config.toml
n_layer = 14
d_model = 256
n_head = 4
n_kv_head = 4
head_dim = 64
d_mlp = 1024
vocab_size = 2048
activation = "squared_relu"
norm = "rmsnorm"
norm_place = "pre"
norm_eps = 1e-05
positions = "rope"
rope_base = 10000.0
rope_fraction = 0.75
qk_norm = true
attn_scale = 0.194
bias = "none"
tie_embeddings = false
parallel_block = false
init = "trunc"
init_std_qkv = 0.027
init_std_o = 0.0
init_std_up = 0.027
init_std_down = 0.0
optimizer = "muon_variant"
lr = 0.00603
lr_mult_o = 2.0
beta1 = 0.95
lr_head = 0.00748
warmup_steps = 0
schedule = "wsd"
decay_fraction = 0.729
decay_shape = "linear"
final_lr_fraction = 0.0
batch_tokens = 131072
seq_len = 256
doc_mask = false
z_loss = 0.0001
train_tokens = 502700000
steps = 3836
dataset = "wikipedia_en"
Each number is 500 + 40 x the weight over the matrix's rms, rounded and kept within 0 to 999. Layers, rows and columns count from 0. Numbers have three digits each.

# layer 4 MLP down, 256x1024, rms 0.224, rows 214-255, columns 128-191
464509456519542567541449446571436494547498540520561525433552518525536490451466518508487498496561508480483500506544489523467456502542482520589487515519524480507462467501536485481486459528508508
474477415523482481438500492473530522512500459540504503498483419484476456478564528466512503479493551379517488601466515507570487514508579521544545517583473503496477493497512458402493531512549486
439522448493497465490527602513418459497459479555479438498461452511440489504561480446491461455554525475503514503544495551553531539512435528457473450494543495493550583511498503440448514483516479
560521548464477494473520515442488507484438453544535405453498480532535508469464460484498509504511470450492437514463481544498452471515426453490446484482435515458438517497522447557495527511506529
449469486529493466427515488480516545441486516533466527460460429475517449502439481458496452408453503451452496501511481467527538425458490502527503487493499469430435494485466526541523519578547525
504478504478463517445592486511470512559491491461518557506595524520488442568534524506532532484485466472446508443503518515490460492552455477520590531505536506457576561467502479476508492510509567
457545416451564538554439480382525543523546557492533461576556523548521485478496586496501541517514516451513546472509511524475455500454552482538437534434477526444559543453447504563557512559463526
407459551544497497520501494572597544474503543499494501578556449574511492549460513496473481538526500502465480505516501497520501466522524424542471542465518481505476500510504506512483502481545461
481551473513495509499594540495450432408526445497429516536489534502460538465410472562545476485500553554562494537448487530503535499567487454523536531512499493440596487582462467528571520437568436
459543528494502538506455459543461472497574466545476547468535541446495531432547562541526592540466557474469501527532407500502497439439515465522541489483487520439505552570505485472494498503525518
488485471502440468503540424512535502486618397550541511453575467461498480543589501520443501592522497490539481452508411458581474533478468494526495521509475503435399461589483468541533505479521558
445531482510555550482526435387440554477591498481474452439472532484508515519519433468454509463611538532468516511512550507549528532550498479506537502490454523503477537474499494451404469585498494
436522519474506517565456497549459549499484503458480465489473590460515505511467455473487486571487466443445526593514449489444500541451502511507519512477480442470438506479543538507457494480541500
508522453445488568581465518425474477488471544508537501514433463486500422487496533542546548558462474472493495474528530511454423510486539515435552467510484454570451534515431506448461549556523520
535578470498505540475525529479469502512504446487515468454506494513483464504571482499523519449550509517504504459471511566588469487445460426454513518440497523530481526494497472575526481458474485
447505390510435507483511524453539450522543471512444478501491476433573518454522441556546453450527476534477478466501559447428547492597508483452527563547519515470538518439472403516539556445555460
479571485498555509513596551531458482516444492508477428451508524511541486513499500542529473510584428488452524474500523530545459483510469471545459471539466462486458544476527468497585561450480445
523465522473492528483504509541439536482511538481489551505575497511561505498463460494495463470475580433474534528516573526505534473493482437554525563509421441544505480457489433512481499553462484
488535453474508476505470486479475558465490557489429526484469532488514586470386454508473484532524526500505571423505463480580501608489499525568465507485501451530463454465475485486453448499542532
492518438517542463555553480454487487485509475466494526477440501462554561573495477452496492524558499495535552437547491500492504462501458441534535504420505506549526501562563503458507552520450494
475511465489430495541451469488458524523552490571549561475500495463559571542508450454513521450498471464536521476532487495461519517475524475480495493496461595572509499541533469581543545475499480
518501523526476452491508561508491473509543542535464524504521458414480502430420482528500478506417504464490540546503450447608460440473520490545475465438518479435548552494511386501540497612528461
492506515531528538432510423477553464542380496555497485515531534487487485506474526507540500511467476444440546400543502475434495464499557508478536504472526517477494505506459453541593477408540450
518470505512556498611571449535513482470533462521483501502538515415488525473489487475494499495492466446432475513501471529548445559463484527577494477480498445464460466518459487517512516470579537
554524457509472444462452485564491442514586480565449477463561502438491469386505455525506521518503502464516464493534461480492503517549465500522519512562519494531494467517517513493480474392436421
494500477528478440557418410474494504429493468561535460505553474502519496545555467519427495455467475546489526523505557487445533552438468408521487564577512496526502533504526501488462487529410466
504474535489517539543562448471508519501505559530519492469454525469475486471427473542558508489426452520465492407463514468546495518515478421462500553473456446463481503505474484500531496522468473
498478443533550501491483521511509514495513450481476534542509479513440537479523513499493512483547505481439491521562498442536521467467488457420503443471487513486500438475472503474489451526427508
475530596524516502533535496486491502567497491465504457529470469457402509482479431436578507515443448494530455470512442555508483530440407426498454537484497519509553556550510475482523483487523515
470496483477496473507481533504442501455361522486520536437506555491516532542545501492546501493540494519467517473512546555476504520570447442576439496510530509519514529460504482467403446460492521
482500465471540486559586417472472477427488529567476470497493481528532510451496564537496492443583479503440469633458481485468446512544544516519494432474459522457522544548449451452434489478453510
552559475550433567514519477550472486524512460482476513563480554475519520409512493488509454481457550536471401448519535540468480565509540431536558447540513499428496494519523513485506538465479538
529545471530536506439556491545517542550465517544535454477511507470503532523457476499480511469499482516486534501503473537576476459499494568477499531436426488472464525561469514427495476478543537
561504483524486467435447449488480514446490500427414522527393494414437474458488489503423513506573504476513515505491483524594526520523533489487402531537558461510468478526448527534502436452485495
501550501457469509483506503397485542540430474447453508463446480481537524494494513560499480602496548467558601467499513551392465526472511461556510530455454557479479458462427525501543479539542549
479481487511539515464517511473476517573521526498481492493498506471503553476527575499522489486501430462400433513579507546469519537489427520483429530457565499527545461476525507531460499571512546
429498516486581578557529572497562542500548499564606523566497508507531565448482513482508554383504506495531452545464458531533516476496443481476557543486513453491502559530502552517461519513523531
588508499576545469466496522541515452428438544512517582490512519491515487511551462483492507475556507522504433484477522560524460493490503551489486434519591495538554481443529470505493511487484544
578499490479507481553514581468513514508513463496525502535522501492504483460554513467548505491385502472531439459488463548524467479509408526431555524516567537465480479517454490549398485537503548
628477469546517438428459504474484522484473546567466504492462487437552515542465435532456477461464528455540426514535520508550487578461498453488477516436540514443529425461530463565504417500490493
447512475564562485578486548499523473497526540510500517526465457476507484486537489508530566533526583474475534441461534529523528543498517548501468491527586480492524436514464483496434482535509507
525545466480569523574522550547547483472508518464508555459476488566497498552444546485526523538504505523513442506448498482505483509478499448589458504492515556444485504516482499523502538485460545